python train.py --num_key_value_heads=5 --head_dim=32 --vocab_size=2048 --positions="alibi" --parallel_block=false --init="normal" --init_std_qkv=0.0395 --warmup_steps=200
Each number is 50 + 12 x the weight over the matrix's rms, rounded and kept within 0 to 99. Layers, rows and columns count from 0.

# layer 5 attention output (transposed), 160x160, rms 0.244, rows 135-156, columns 0-159
56 39 58 37 53 34 46 67 53 54 45 31 43 51 56 50 65 45 42 55 46 42 59 40 57 64 42 50 45 57 50 36 54 63 39 61 49 55 53 53 44 51 66 56 44 47 52 52 53 62 46 48 63 43 45 52 47 30 60 39 45 53 61 54 54 48 50 66 40 52 57 65 47 57 43 37 41 40 53 35 55 54 53 61 64 46 53 42 52 57 48 37 65 50 51 50 37 33 56 54 39 54 44 55 57 41 56 53 51 54 42 63 49 33 64 73 59 52 57 44 52 52 51 32 50 44 47 66 56 46 32 47 43 44 64 45 45 42 46 59 53 57 57 51 43 53 63 49 56 58 62 57 46 53 39 62 26 36 47 67
60 33 53 45 64 46 60 44 52 44 45 37 46 53 60 54 40 49 68 46 49 46 46 53 65 67 42 65 58 39 41 62 27 51 47 48 38 52 56 64 61 37 40 51 37 46 52 52 41 61 41 46 53 52 38 45 55 44 60 48 56 44 38 50 60 57 57 50 31 16 54 46 41 60 54 51 51 46 40 48 54 50 44 53 64 45 65 59 65 46 52 61 38 46 55 47 55 62 44 57 33 44 49 34 52 43 41 41 45 47 45 57 59 41 41 72 43 41 52 44 36 47 69 51 51 59 51 58 46 57 54 33 57 56 50 47 51 64 53 43 50 38 48 62 35 49 57 40 43 58 40 60 46 49 39 45 63 53 65 70
63 42 41 53 38 50 42 30 49 62 51 34 42 55 64 53 68 32 52 54 49 61 33 51 46 59 41 54 56 42 41 53 43 38 42 48 44 45 58 51 53 63 45 59 44 47 44 60 55 30 58 44 36 48 39 43 63 40 60 30 34 50 56 44 39 43 49 27 52 42 56 59 52 65 52 64 45 51 54 49 49 49 48 61 51 57 67 37 51 49 41 47 47 36 46 53 56 35 35 56 46 49 43 62 45 37 61 63 68 54 51 56 49 71 56 44 35 46 50 50 44 45 33 51 39 36 44 57 41 41 59 40 55 51 45 44 55 45 48 49 61 57 60 43 42 29 58 54 47 53 47 49 55 48 55 49 32 36 60 48
42 61 59 46 52 47 40 53 59 50 52 36 52 45 39 56 39 61 57 55 47 65 41 50 49 35 65 59 30 58 44 40 42 58 43 42 45 52 47 44 60 47 71 40 47 52 45 52 47 63 45 60 49 47 27 32 49 57 60 44 50 66 54 51 48 35 52 46 54 49 45 57 49 63 53 54 44 48 46 47 33 46 54 46 37 48 49 26 53 57 49 46 48 54 66 54 50 44 52 38 44 57 66 56 59 42 55 51 61 62 44 43 42 55 45 36 59 51 49 45 55 55 60 48 57 68 61 52 61 55 47 37 55 39 57 55 50 47 41 49 39 61 60 48 45 61 47 50 50 43 43 61 43 53 60 57 46 47 28 50
50 66 62 26 53 44 47 49 51 47 50 63 39 54 58 44 45 57 59 39 50 51 50 68 75 59 41 54 53 62 51 43 44 63 62 48 53 66 40 72 60 49 60 52 52 46 57 50 43 35 36 59 50 62 79 42 65 63 58 53 54 52 37 67 42 56 52 61 34 37 57 45 38 50 55 58 43 49 57 57 45 63 44 66 50 56 38 58 56 51 47 82 51 55 50 51 69 39 49 65 55 52 40 54 51 38 58 50 41 37 67 39 50 58 48 58 59 65 51 60 55 47 35 63 49 44 39 64 61 76 59 56 53 25 51 32 55 43 64 40 46 49 62 47 45 66 33 51 49 50 46 51 47 54 61 56 42 39 59 51
50 63 67 66 61 34 44 57 27 50 41 32 59 50 52 27 47 60 61 44 49 67 37 60 51 52 70 37 52 53 54 49 50 52 51 53 72 59 51 44 64 45 53 47 49 52 52 46 71 43 54 61 52 61 35 50 44 39 48 55 54 82 48 35 21 46 38 51 48 36 47 57 54 59 51 53 67 48 66 50 49 52 56 40 49 49 65 49 34 56 56 49 42 55 42 57 50 50 57 54 43 36 57 50 38 45 60 44 49 48 53 51 52 35 55 40 44 50 56 47 48 57 55 50 57 75 48 39 50 41 42 47 39 51 62 64 42 45 50 38 44 48 41 59 43 39 59 65 59 49 64 50 48 51 45 50 56 55 66 51
53 39 47 32 64 32 39 39 60 62 44 53 56 56 54 41 67 44 41 63 56 39 54 46 63 57 54 56 38 42 49 39 56 40 54 54 40 51 43 53 58 35 45 49 50 50 39 47 59 36 55 40 53 44 43 26 47 42 63 64 28 40 40 46 47 52 51 42 49 67 53 53 43 53 43 42 58 37 39 51 48 51 55 57 44 48 42 53 64 69 43 36 37 57 43 37 35 52 41 51 56 41 58 42 56 55 43 54 51 55 62 37 41 58 40 58 42 56 58 40 54 35 56 37 51 50 67 50 49 54 44 46 57 57 69 61 39 57 47 46 47 64 65 31 34 64 47 45 72 32 46 48 54 48 40 67 50 57 51 56
44 54 40 60 43 77 47 41 60 55 45 60 43 39 66 48 63 67 64 40 58 55 50 47 51 53 48 73 50 46 48 63 57 62 55 60 53 48 37 62 49 45 57 60 49 35 45 57 50 51 51 63 67 39 40 45 53 41 48 54 40 48 47 54 62 38 50 59 69 49 41 51 47 44 58 49 36 50 52 55 53 61 48 67 58 20 47 24 43 41 50 67 53 68 39 47 42 44 53 43 46 61 64 47 55 38 35 49 46 50 39 48 55 49 45 54 64 36 53 62 52 46 43 55 40 42 51 54 50 60 51 51 68 41 48 64 50 50 50 59 61 47 65 51 50 57 57 53 58 50 52 44 48 63 59 54 39 55 58 33
47 42 36 44 55 49 38 46 54 60 53 49 54 54 58 49 35 61 33 39 49 58 48 38 46 56 41 62 49 45 31 53 73 62 44 53 41 67 52 62 48 57 39 25 51 49 46 69 42 54 47 55 59 61 68 53 60 73 51 43 37 32 37 52 54 48 54 57 42 55 46 47 22 50 45 74 29 61 40 53 33 67 47 68 65 51 51 67 45 49 25 47 58 31 68 61 56 43 54 52 69 59 52 42 57 53 53 78 70 58 39 56 62 35 32 44 35 66 46 38 39 57 62 47 38 65 75 62 44 72 53 51 52 31 42 53 48 34 58 40 39 55 31 50 45 68 52 57 47 42 36 53 64 35 65 51 49 42 54 64
56 34 42 51 45 38 54 50 60 48 51 62 65 54 47 46 76 40 54 41 36 50 43 60 57 57 56 59 54 42 61 46 56 49 34 49 49 44 56 40 60 55 58 40 51 48 60 60 59 52 71 53 62 34 55 40 35 48 65 46 63 36 60 43 58 46 39 62 39 56 44 56 50 48 64 56 48 49 62 42 43 49 60 38 61 48 40 51 51 61 59 47 31 47 33 49 47 56 51 52 53 52 56 54 64 68 50 55 58 63 48 59 49 46 64 54 50 36 50 43 65 48 52 49 46 61 44 45 63 39 44 48 64 51 69 48 46 49 55 48 63 52 55 72 44 49 38 52 52 42 65 62 63 47 44 47 48 56 54 46
40 62 64 56 54 57 50 57 44 56 59 49 46 57 65 54 67 50 55 57 67 24 49 61 68 56 52 39 52 28 34 51 56 49 26 40 44 37 44 61 56 53 35 48 44 74 68 58 46 42 37 42 61 62 57 54 46 54 43 58 37 58 39 42 53 44 48 40 52 54 50 45 52 48 43 64 44 56 56 52 50 39 49 52 67 53 38 48 55 55 55 43 48 50 38 55 65 46 49 65 55 57 44 45 56 56 44 59 48 50 56 60 42 54 36 46 57 44 44 47 50 44 46 50 58 43 42 54 50 33 42 48 55 50 62 45 55 40 49 55 36 38 42 44 42 68 40 64 63 50 40 63 48 37 34 37 66 49 52 49
47 67 43 44 47 55 55 39 40 44 42 44 65 44 57 57 57 39 44 50 48 47 50 44 64 46 45 56 49 55 51 54 46 75 66 43 51 52 59 28 55 41 64 45 51 59 58 38 39 53 49 39 40 40 46 32 47 46 50 42 57 53 63 49 52 61 49 65 41 42 53 49 44 59 41 38 44 50 43 49 46 67 34 55 54 49 28 45 50 61 60 45 73 56 46 64 40 36 56 56 54 49 48 46 40 56 31 48 50 35 45 57 44 48 62 50 53 53 46 65 55 61 67 47 30 57 47 55 29 40 52 56 69 54 54 68 24 49 57 64 59 44 59 41 52 48 59 59 52 44 57 45 56 51 60 33 62 66 58 50
37 52 39 71 38 62 61 60 47 50 40 41 36 61 40 44 58 55 53 55 56 43 50 48 49 51 60 56 48 53 60 45 46 43 64 56 65 42 49 47 52 62 49 50 51 52 45 38 53 45 59 54 42 50 38 46 56 53 53 50 46 57 44 55 40 47 52 54 48 41 45 46 43 50 49 60 59 61 45 56 58 56 55 38 47 57 42 31 58 57 43 51 33 55 51 36 46 58 46 30 49 55 50 62 57 53 43 39 53 61 37 57 54 45 53 49 51 46 45 57 47 51 35 47 48 46 43 31 49 61 60 45 48 48 33 62 42 48 46 46 40 68 32 57 63 53 46 46 58 53 46 62 45 54 47 61 66 49 52 41
47 48 57 49 44 45 51 43 57 36 57 42 36 55 61 61 49 62 52 40 59 63 54 47 51 62 39 27 41 67 43 56 47 57 54 66 39 44 40 40 55 28 52 65 46 49 44 62 33 62 70 79 60 41 56 60 43 31 49 39 43 53 35 63 65 52 49 45 57 54 52 38 51 57 39 62 26 41 55 56 56 42 53 36 53 44 58 30 66 35 25 53 71 56 50 36 54 39 43 64 66 46 37 49 45 44 42 56 42 46 56 32 39 51 45 62 49 38 52 57 59 69 58 34 32 44 35 47 56 62 55 48 47 46 42 57 44 51 43 56 58 59 52 43 47 58 62 50 48 64 55 36 45 54 52 74 24 51 47 61
66 56 39 48 49 48 65 47 52 66 60 48 51 57 61 37 44 53 55 61 48 59 65 49 53 62 57 50 43 59 45 51 50 44 49 47 54 61 37 42 44 55 41 63 69 53 44 48 38 53 48 53 59 53 59 41 48 62 43 47 56 50 44 38 43 47 46 38 60 51 62 52 47 45 53 44 59 52 71 62 69 44 67 62 57 41 60 58 54 53 61 51 34 44 55 61 55 56 47 54 48 56 44 47 34 45 46 54 60 41 49 51 57 49 54 50 25 41 43 53 57 57 66 51 49 47 44 38 61 46 23 54 45 53 51 43 33 51 59 38 55 58 59 50 56 69 35 56 39 44 46 56 43 48 47 49 35 35 47 53
54 35 58 56 56 46 62 55 43 31 48 51 66 55 45 57 53 41 51 54 60 44 38 54 59 57 66 61 30 49 55 38 60 51 50 48 66 34 44 42 64 51 67 42 58 64 54 63 67 54 68 73 65 52 51 26 47 46 38 45 60 60 47 55 51 48 50 53 46 55 40 58 52 58 63 52 55 69 49 51 39 36 58 37 41 45 60 34 61 59 51 44 48 48 55 50 53 24 44 32 54 57 40 61 42 58 59 52 35 47 59 67 34 46 48 57 45 47 62 35 54 61 55 38 41 70 55 50 45 17 48 50 45 58 62 54 36 53 49 57 49 61 51 71 59 47 51 46 25 49 43 52 62 37 40 51 64 63 53 45
47 42 49 51 44 44 43 61 47 54 60 32 38 56 44 49 55 56 59 37 67 41 55 47 56 46 67 53 48 64 51 56 58 45 53 52 54 49 58 51 56 46 42 65 54 47 36 48 51 32 54 51 48 57 33 42 43 65 51 48 44 47 60 48 43 56 43 57 34 62 44 53 41 49 51 68 52 54 53 47 60 51 60 67 41 45 31 61 52 52 63 27 57 49 50 65 45 31 57 45 51 33 51 43 53 48 51 49 66 55 51 59 36 56 56 49 57 46 29 56 31 54 56 47 58 42 46 42 53 42 63 56 63 57 63 48 54 60 51 59 53 59 49 37 51 48 56 43 49 40 50 48 31 50 39 56 55 43 51 36
53 33 62 53 56 47 54 51 56 50 54 47 58 48 31 40 53 58 45 50 46 46 40 40 57 57 53 70 44 52 59 48 55 56 57 40 29 59 55 47 41 45 50 57 56 54 46 52 65 34 59 39 45 43 58 58 50 40 58 42 39 43 60 53 58 61 38 51 53 50 54 48 41 58 60 54 42 58 61 59 66 47 42 46 28 57 29 43 44 48 53 63 35 61 58 55 60 40 39 32 39 62 54 51 59 51 47 44 45 62 56 46 60 50 56 67 50 57 61 58 62 48 47 51 39 41 59 60 40 44 41 43 48 60 59 56 46 55 48 59 55 58 47 47 64 63 37 35 68 38 58 44 48 34 44 41 45 50 42 67
49 55 48 55 37 65 49 58 39 49 53 56 48 46 33 64 48 58 34 44 58 47 54 46 72 41 46 39 42 47 55 43 58 50 39 46 45 49 57 47 44 50 25 51 51 49 59 46 61 37 53 47 60 51 54 49 61 57 47 38 51 47 59 60 65 39 55 52 54 52 49 52 48 52 43 46 43 71 49 49 56 41 54 37 52 60 53 61 63 45 31 52 54 49 53 46 66 45 30 39 59 33 49 46 46 48 60 62 60 47 48 37 33 65 71 70 73 36 22 56 38 57 42 38 53 57 49 42 58 38 37 37 42 45 32 32 51 36 49 40 48 36 45 49 38 56 62 62 34 35 53 70 60 59 63 50 43 58 30 47
53 50 51 56 39 74 43 44 44 65 43 35 43 46 37 50 68 36 56 62 49 52 54 51 56 56 24 49 56 31 39 53 47 50 40 57 66 53 52 45 60 48 35 44 53 37 50 45 66 49 46 38 78 49 57 49 26 56 58 54 57 54 48 50 58 50 46 51 43 58 60 50 64 54 53 52 62 49 46 47 52 36 51 64 61 41 35 45 45 56 61 41 58 47 55 44 54 39 44 50 56 57 69 51 49 39 53 37 49 54 40 62 44 39 62 45 38 62 54 56 57 45 48 50 57 51 59 46 45 66 43 56 62 53 58 49 48 44 29 44 50 40 37 64 40 39 41 43 63 40 45 48 47 59 62 51 66 65 49 40
51 60 52 44 60 53 40 43 56 64 63 64 39 55 56 42 40 52 53 52 41 40 47 57 59 56 36 49 60 40 30 60 51 38 41 39 35 54 64 53 56 45 49 36 63 44 67 33 56 52 40 40 35 43 60 48 40 69 51 37 54 50 32 51 56 50 62 34 52 47 45 40 46 39 51 43 43 41 53 53 62 48 39 39 55 33 56 54 46 58 41 46 53 63 49 60 44 35 47 53 42 42 52 47 54 64 49 43 53 58 67 54 37 48 61 68 40 44 38 42 57 58 39 43 67 46 46 51 51 49 55 61 60 59 51 53 43 58 51 50 48 53 61 36 45 56 25 56 43 44 44 40 48 46 72 59 59 54 40 49
55 62 37 43 51 57 43 42 50 31 43 54 52 46 41 63 32 72 57 51 55 59 47 60 57 55 51 60 49 47 44 50 49 54 65 57 36 42 51 53 73 43 50 54 49 46 41 46 44 53 47 28 56 48 55 38 51 45 48 36 42 25 45 52 50 41 55 44 54 42 49 51 53 40 48 58 61 42 56 44 26 42 55 48 50 55 35 76 55 47 53 43 47 67 46 46 49 46 57 64 51 61 40 29 44 54 60 45 48 42 52 49 48 34 48 49 44 50 48 51 60 61 44 56 44 42 49 46 62 64 48 38 48 58 47 55 44 39 34 49 37 41 47 52 63 60 54 42 52 55 33 68 38 56 48 35 34 67 50 55
# layer 5 attention value, 160x160, rms 0.267, rows 136-157, columns 0-159
61 61 51 28 44 37 60 60 51 47 57 47 58 36 49 48 24 48 40 51 52 46 47 48 47 42 60 55 47 28 53 43 40 66 59 33 69 51 58 57 64 67 78 46 43 58 41 51 42 47 41 46 40 49 54 53 42 43 44 52 67 67 54 39 49 40 45 47 57 53 37 50 50 41 54 44 63 60 46 48 46 57 52 59 52 49 40 42 47 38 46 50 56 58 42 60 63 49 62 56 57 40 65 66 48 48 62 57 58 58 63 70 41 38 58 56 62 38 41 78 54 34 45 55 33 68 45 66 45 38 55 47 71 35 65 60 43 47 71 69 54 61 67 60 48 27 54 48 43 44 73 49 44 67 56 53 42 46 47 50
58 55 39 48 63 64 56 58 52 43 55 51 51 56 57 44 36 56 48 43 63 44 49 64 52 46 61 54 42 54 47 34 45 57 64 48 67 35 54 34 46 25 57 52 62 42 53 49 50 59 59 53 56 53 63 35 46 51 43 51 63 70 56 21 55 45 42 58 53 48 43 48 63 44 51 58 41 53 50 52 48 67 39 42 62 47 51 39 48 62 50 59 39 54 47 51 55 54 61 63 49 46 59 59 59 38 47 46 53 52 43 57 48 45 40 39 46 63 52 52 61 54 45 45 65 51 41 45 52 50 49 46 43 46 40 57 40 60 63 42 49 45 59 53 49 49 35 47 43 51 68 43 55 57 44 50 57 38 59 33
45 56 55 60 57 45 58 45 59 58 52 57 62 49 55 35 40 44 61 70 38 64 56 47 49 55 49 46 54 56 59 54 57 40 34 67 44 55 22 52 46 42 51 48 56 49 54 53 44 45 62 64 64 57 69 55 59 51 39 49 54 62 57 54 54 53 58 37 54 61 59 53 50 49 61 49 53 41 54 48 55 51 64 44 48 62 35 53 56 53 55 62 43 24 48 50 53 46 69 37 47 69 46 41 48 47 58 51 51 49 62 35 50 61 40 63 34 42 64 58 55 33 46 35 58 40 48 47 30 48 52 55 56 42 46 54 52 62 52 59 52 22 66 63 41 57 46 50 51 70 54 48 62 50 50 52 45 54 55 49
64 60 58 66 58 48 65 40 58 61 46 55 59 47 58 45 45 51 49 42 52 65 50 35 63 48 39 64 66 40 42 70 47 73 54 45 41 33 29 58 68 69 46 55 48 64 39 45 37 48 50 57 44 46 40 42 66 55 33 60 40 62 44 30 41 44 60 58 49 48 57 44 61 37 44 57 53 62 42 41 38 53 37 49 41 40 65 21 46 53 52 59 51 60 62 40 53 49 56 43 51 48 53 38 47 57 33 51 54 42 47 55 44 43 64 44 42 39 41 49 40 51 47 57 39 48 65 68 34 41 41 49 48 56 57 49 33 51 62 63 43 43 57 50 60 59 37 68 59 60 56 60 54 48 42 32 56 59 57 50
33 49 53 41 51 60 51 70 43 52 49 50 59 50 42 42 57 44 38 47 51 55 34 49 46 40 53 57 37 57 49 52 33 32 34 41 40 57 51 56 30 59 50 65 51 52 32 56 51 53 52 40 44 50 64 60 28 61 59 57 55 49 42 83 62 56 66 62 50 32 42 63 44 49 46 67 36 37 38 32 59 44 63 47 59 48 55 47 51 62 43 54 35 46 49 44 45 56 48 39 46 60 62 38 53 54 47 57 54 52 46 50 50 42 31 57 43 50 52 48 47 57 53 49 54 33 55 56 51 46 41 50 58 37 49 59 58 50 56 57 58 37 60 52 64 44 51 36 25 42 63 56 58 65 37 50 42 43 75 57
53 63 52 54 34 68 40 38 34 55 44 55 44 56 49 46 54 52 53 53 49 55 57 57 64 56 44 37 58 50 56 38 69 55 61 51 46 57 50 40 54 62 57 58 40 42 53 27 66 66 55 44 64 40 46 52 73 32 50 28 47 68 66 54 61 40 53 44 72 45 56 43 47 46 50 60 61 43 40 38 42 38 52 58 61 42 45 43 56 42 70 62 58 41 51 48 48 36 50 45 47 58 36 62 43 50 44 42 30 47 47 60 50 57 58 49 56 48 47 56 29 29 36 43 51 47 53 26 44 29 51 63 60 50 37 47 47 35 56 43 50 45 55 70 63 38 59 48 58 57 42 56 51 47 59 56 47 47 45 36
63 67 60 43 56 54 16 41 61 46 52 41 49 59 48 55 43 51 56 62 43 33 57 68 42 67 55 51 55 60 56 48 56 42 62 41 57 54 38 31 53 42 45 64 69 50 38 44 59 48 63 46 50 38 48 52 74 40 43 40 65 57 38 57 50 25 46 48 52 55 49 41 46 47 47 45 55 41 55 45 52 50 48 60 63 51 62 65 54 49 61 52 35 58 41 46 39 48 41 43 51 44 51 46 38 26 54 60 52 53 54 37 53 61 58 40 47 48 52 53 69 56 66 46 54 60 41 50 53 55 35 49 57 53 74 41 45 54 37 46 46 54 47 51 39 66 45 55 47 65 49 62 65 54 47 45 70 57 45 50
49 67 25 53 42 44 52 53 57 48 39 34 44 36 60 43 42 47 51 49 47 65 39 63 38 45 59 44 50 48 57 30 43 64 63 58 57 41 41 42 42 57 53 51 59 50 49 56 50 46 50 63 40 61 34 40 72 45 54 58 49 49 49 33 49 29 32 57 32 54 58 53 46 43 52 48 52 61 43 57 52 62 59 81 39 34 55 36 49 39 57 55 68 36 39 58 41 55 51 48 53 61 79 45 63 60 55 46 51 32 64 44 53 43 79 60 54 55 46 78 38 52 30 44 59 47 30 41 36 33 51 63 49 59 25 46 52 54 44 45 51 53 67 55 39 78 43 50 51 46 56 53 52 47 49 30 49 68 55 41
44 62 56 51 39 57 35 64 43 53 52 52 54 38 45 54 48 52 56 55 50 44 58 47 66 67 47 49 46 28 47 43 63 43 57 52 34 46 53 40 50 54 47 47 40 51 59 37 57 63 50 52 42 61 38 31 54 45 56 48 60 54 51 45 57 62 56 49 44 55 57 62 41 58 52 49 51 50 57 36 26 52 50 62 44 58 48 57 39 64 47 36 37 62 54 65 50 48 44 40 39 54 50 49 54 45 55 46 52 39 52 52 50 48 45 54 36 44 65 60 47 43 40 44 49 49 58 43 63 40 36 50 45 41 53 41 38 48 40 57 61 39 54 36 60 60 71 61 29 48 54 37 54 47 33 51 44 35 49 43
51 58 54 45 43 45 46 55 34 50 41 63 60 29 51 40 60 49 34 54 48 53 49 39 54 65 41 51 60 44 54 30 35 45 43 57 42 53 51 50 63 64 62 53 42 41 28 54 65 62 39 45 62 31 46 43 53 59 41 52 49 57 60 43 50 47 53 59 45 55 53 42 64 62 73 52 39 50 49 60 48 42 48 54 37 44 44 39 41 34 53 39 41 48 48 54 48 40 43 51 54 35 63 47 35 46 56 44 65 50 54 57 55 28 36 57 45 68 74 48 64 44 46 55 51 62 46 43 50 61 31 40 32 70 38 62 64 55 48 44 45 45 50 54 45 46 40 39 59 45 59 47 43 60 50 52 73 64 72 38
48 51 49 51 61 39 34 46 39 53 63 42 36 61 52 59 39 41 59 37 57 38 41 59 59 59 59 54 59 34 51 48 82 50 55 54 28 65 41 44 28 40 45 66 66 65 46 55 42 63 60 46 56 58 57 44 54 51 51 49 57 43 45 52 57 66 51 47 49 47 52 36 59 37 50 40 55 52 27 47 42 26 58 57 49 47 29 80 61 47 50 61 36 63 53 40 31 57 59 40 71 33 35 29 49 50 46 54 51 47 48 53 64 66 54 47 60 38 41 54 63 56 61 49 43 49 44 49 55 42 52 52 52 64 48 60 45 59 48 36 45 60 43 57 51 40 63 36 45 30 54 55 37 45 64 53 42 63 36 73
51 50 61 46 57 58 54 46 56 69 42 46 50 45 44 37 43 58 48 42 59 43 60 52 47 71 61 34 49 49 39 51 32 44 51 52 49 65 46 40 55 57 55 56 47 57 41 40 48 46 54 54 48 39 47 50 42 60 58 34 49 55 58 59 47 47 43 51 48 68 46 64 55 39 38 54 44 39 60 49 58 53 50 49 56 64 52 60 59 54 55 62 50 39 56 66 66 56 27 47 47 38 49 45 53 42 53 65 52 61 59 53 43 51 50 61 51 66 62 32 55 53 34 29 52 61 41 57 59 52 53 45 60 63 43 59 57 58 53 45 38 44 49 51 41 66 51 51 50 38 18 41 56 54 46 47 38 56 49 55
70 53 58 38 52 38 52 48 51 51 50 54 61 56 60 57 45 46 51 37 54 41 47 49 56 35 64 62 46 57 55 52 53 59 63 43 58 27 34 48 46 54 49 42 57 47 77 52 50 39 53 43 60 54 42 38 70 50 36 82 65 34 34 59 42 49 53 44 61 50 48 64 56 54 52 51 37 51 54 63 65 49 32 50 45 40 40 62 41 38 38 52 64 46 41 32 67 39 66 64 44 53 36 33 41 47 39 62 36 50 39 51 59 52 69 46 39 46 38 42 55 26 54 64 29 29 51 57 63 55 53 35 65 49 46 27 58 42 56 43 58 45 46 49 40 52 55 36 47 61 37 63 55 49 58 50 55 51 38 43
57 39 53 52 57 46 53 60 47 60 64 60 59 54 51 41 47 49 44 29 33 49 47 56 56 50 39 57 45 59 53 49 40 48 41 31 44 43 55 63 61 50 71 36 72 39 60 39 60 60 46 55 49 48 45 51 49 62 63 51 41 46 48 40 53 53 47 51 46 60 52 50 33 48 67 58 49 59 44 57 47 49 42 46 56 56 50 43 46 65 45 47 60 47 61 39 44 38 39 49 46 72 62 59 66 62 60 43 47 61 57 45 60 39 37 53 55 59 59 50 41 46 37 53 65 37 57 61 50 59 67 69 54 61 59 44 50 64 71 64 60 50 56 41 62 53 51 49 48 60 38 51 50 45 51 41 48 67 45 27
41 50 42 57 72 45 55 61 40 38 38 60 59 52 42 40 73 50 49 52 58 50 59 56 53 44 58 37 59 45 56 62 58 40 45 51 52 58 40 32 48 64 42 60 59 50 51 42 47 84 41 55 39 61 55 32 59 44 47 51 57 49 66 48 46 70 64 66 50 60 50 51 37 61 43 51 47 48 52 47 73 43 57 50 49 60 41 70 44 40 40 54 38 51 59 51 49 42 41 45 52 46 43 32 52 46 48 53 74 43 57 47 53 57 51 41 51 50 55 47 48 31 31 49 63 48 42 50 53 56 34 34 59 61 41 57 43 64 41 35 35 59 42 41 68 44 66 56 46 59 65 40 58 29 43 64 61 51 70 38
44 60 59 44 48 48 46 45 52 48 38 42 46 33 44 49 46 76 62 52 41 63 40 63 58 56 47 45 46 38 44 44 40 40 54 59 51 59 41 34 52 44 57 44 44 57 34 45 51 58 42 57 65 44 43 49 30 47 55 43 36 52 51 54 55 59 53 46 47 41 49 58 34 36 56 48 52 57 48 68 54 40 49 52 49 47 38 45 56 65 55 70 52 37 56 40 45 37 63 56 36 54 43 38 59 47 55 56 55 60 43 60 67 61 40 60 46 50 50 55 64 58 59 64 66 60 68 57 51 51 54 44 37 67 44 59 61 49 51 46 58 44 43 47 34 39 37 49 62 55 40 57 74 43 48 44 55 57 48 50
71 57 55 29 34 60 48 41 53 67 65 54 42 51 57 37 59 55 45 47 52 56 62 29 54 37 34 49 57 63 41 72 56 59 65 41 59 39 44 38 59 63 34 53 54 48 62 46 49 62 53 58 62 64 47 32 55 63 42 53 43 44 43 50 54 62 54 64 45 40 42 54 38 55 46 43 48 57 62 29 42 48 48 59 46 53 53 47 55 40 57 37 54 51 42 60 52 58 46 42 23 43 54 68 36 58 59 46 56 38 36 55 48 52 51 40 58 43 42 54 49 47 49 54 49 38 44 30 64 62 58 43 43 47 75 67 44 50 55 50 47 54 36 53 52 50 44 45 39 30 50 47 54 51 50 41 50 47 45 49
59 60 56 61 51 39 57 56 63 56 45 41 58 43 56 39 46 47 31 62 59 48 38 52 69 76 55 42 58 43 51 61 39 49 42 57 55 52 54 50 39 64 35 48 58 52 68 61 59 53 45 50 48 64 43 37 50 53 40 53 52 46 33 36 41 56 42 29 51 54 44 59 58 63 53 41 46 47 52 59 50 49 53 40 36 40 52 58 29 37 58 44 55 47 42 59 57 39 67 52 64 33 40 71 45 30 40 35 50 65 42 52 46 42 51 54 48 50 46 45 51 50 57 47 44 40 46 51 39 37 52 53 58 50 64 74 32 56 48 54 30 47 59 40 52 63 42 54 58 59 41 50 57 52 33 55 67 58 66 49
47 48 40 60 27 56 49 50 48 44 30 57 51 44 34 48 23 61 55 44 60 53 52 58 41 49 45 30 47 54 60 55 58 38 49 62 57 74 54 40 47 43 65 43 64 46 33 40 58 48 69 30 62 37 41 57 61 38 60 34 57 66 53 58 41 55 35 56 75 38 51 40 44 59 54 48 41 46 48 24 48 43 73 48 51 49 46 47 55 52 57 49 32 55 68 54 33 38 37 19 47 34 52 58 61 42 55 52 61 60 58 55 69 41 46 55 63 50 58 27 54 69 53 46 48 63 40 43 32 58 49 61 54 53 44 63 53 51 48 51 53 47 53 43 51 61 70 36 49 46 45 47 49 54 57 62 83 45 58 43
40 41 49 66 41 41 62 40 62 68 40 41 45 47 51 46 50 62 43 58 45 52 59 34 70 33 46 38 57 25 61 42 42 61 70 52 46 62 53 52 48 50 60 47 53 51 59 58 65 48 51 38 51 46 54 48 56 62 48 64 55 60 60 53 68 46 48 37 45 45 66 57 47 70 53 50 52 60 59 47 47 60 38 61 53 43 57 33 57 51 62 43 49 54 56 40 52 61 43 52 49 50 55 56 52 36 43 42 54 54 46 66 46 59 51 38 36 39 62 40 47 34 64 65 38 44 50 48 56 58 53 55 61 52 67 51 57 60 63 54 57 35 54 49 61 46 66 47 45 69 36 52 44 50 51 54 68 59 49 34
60 50 47 52 46 57 56 54 50 66 60 48 52 47 37 56 68 65 59 41 46 33 65 37 42 54 45 73 61 46 51 42 37 57 49 53 61 51 49 43 59 69 50 54 56 41 52 49 36 52 48 37 56 52 36 56 64 55 57 58 63 50 51 52 53 46 41 39 40 56 57 60 42 38 45 33 58 44 35 48 37 34 53 53 62 56 35 42 42 48 55 69 56 50 40 48 49 28 51 46 55 45 58 36 52 57 38 44 39 31 55 43 44 47 45 43 74 38 57 42 46 56 62 66 52 33 55 54 51 38 56 53 33 41 31 46 53 58 54 79 56 31 63 50 54 52 54 47 62 55 53 38 58 59 51 58 40 44 59 56
52 64 59 58 45 51 52 62 45 27 47 56 37 61 55 49 53 53 32 68 56 45 50 48 45 65 57 63 49 52 44 59 36 46 46 49 63 47 62 62 53 48 52 48 46 61 52 68 51 46 51 59 44 43 44 52 32 62 54 62 42 48 41 49 59 52 68 49 48 54 53 55 46 48 50 56 32 35 39 42 61 60 43 48 58 43 48 44 52 46 37 60 53 62 47 60 57 40 59 44 43 49 30 62 50 57 47 79 39 49 50 47 35 52 49 49 52 50 55 50 55 47 44 48 57 58 51 44 48 35 58 56 57 64 49 48 44 66 45 46 45 73 48 43 49 49 48 50 45 46 64 41 51 33 41 34 24 55 50 47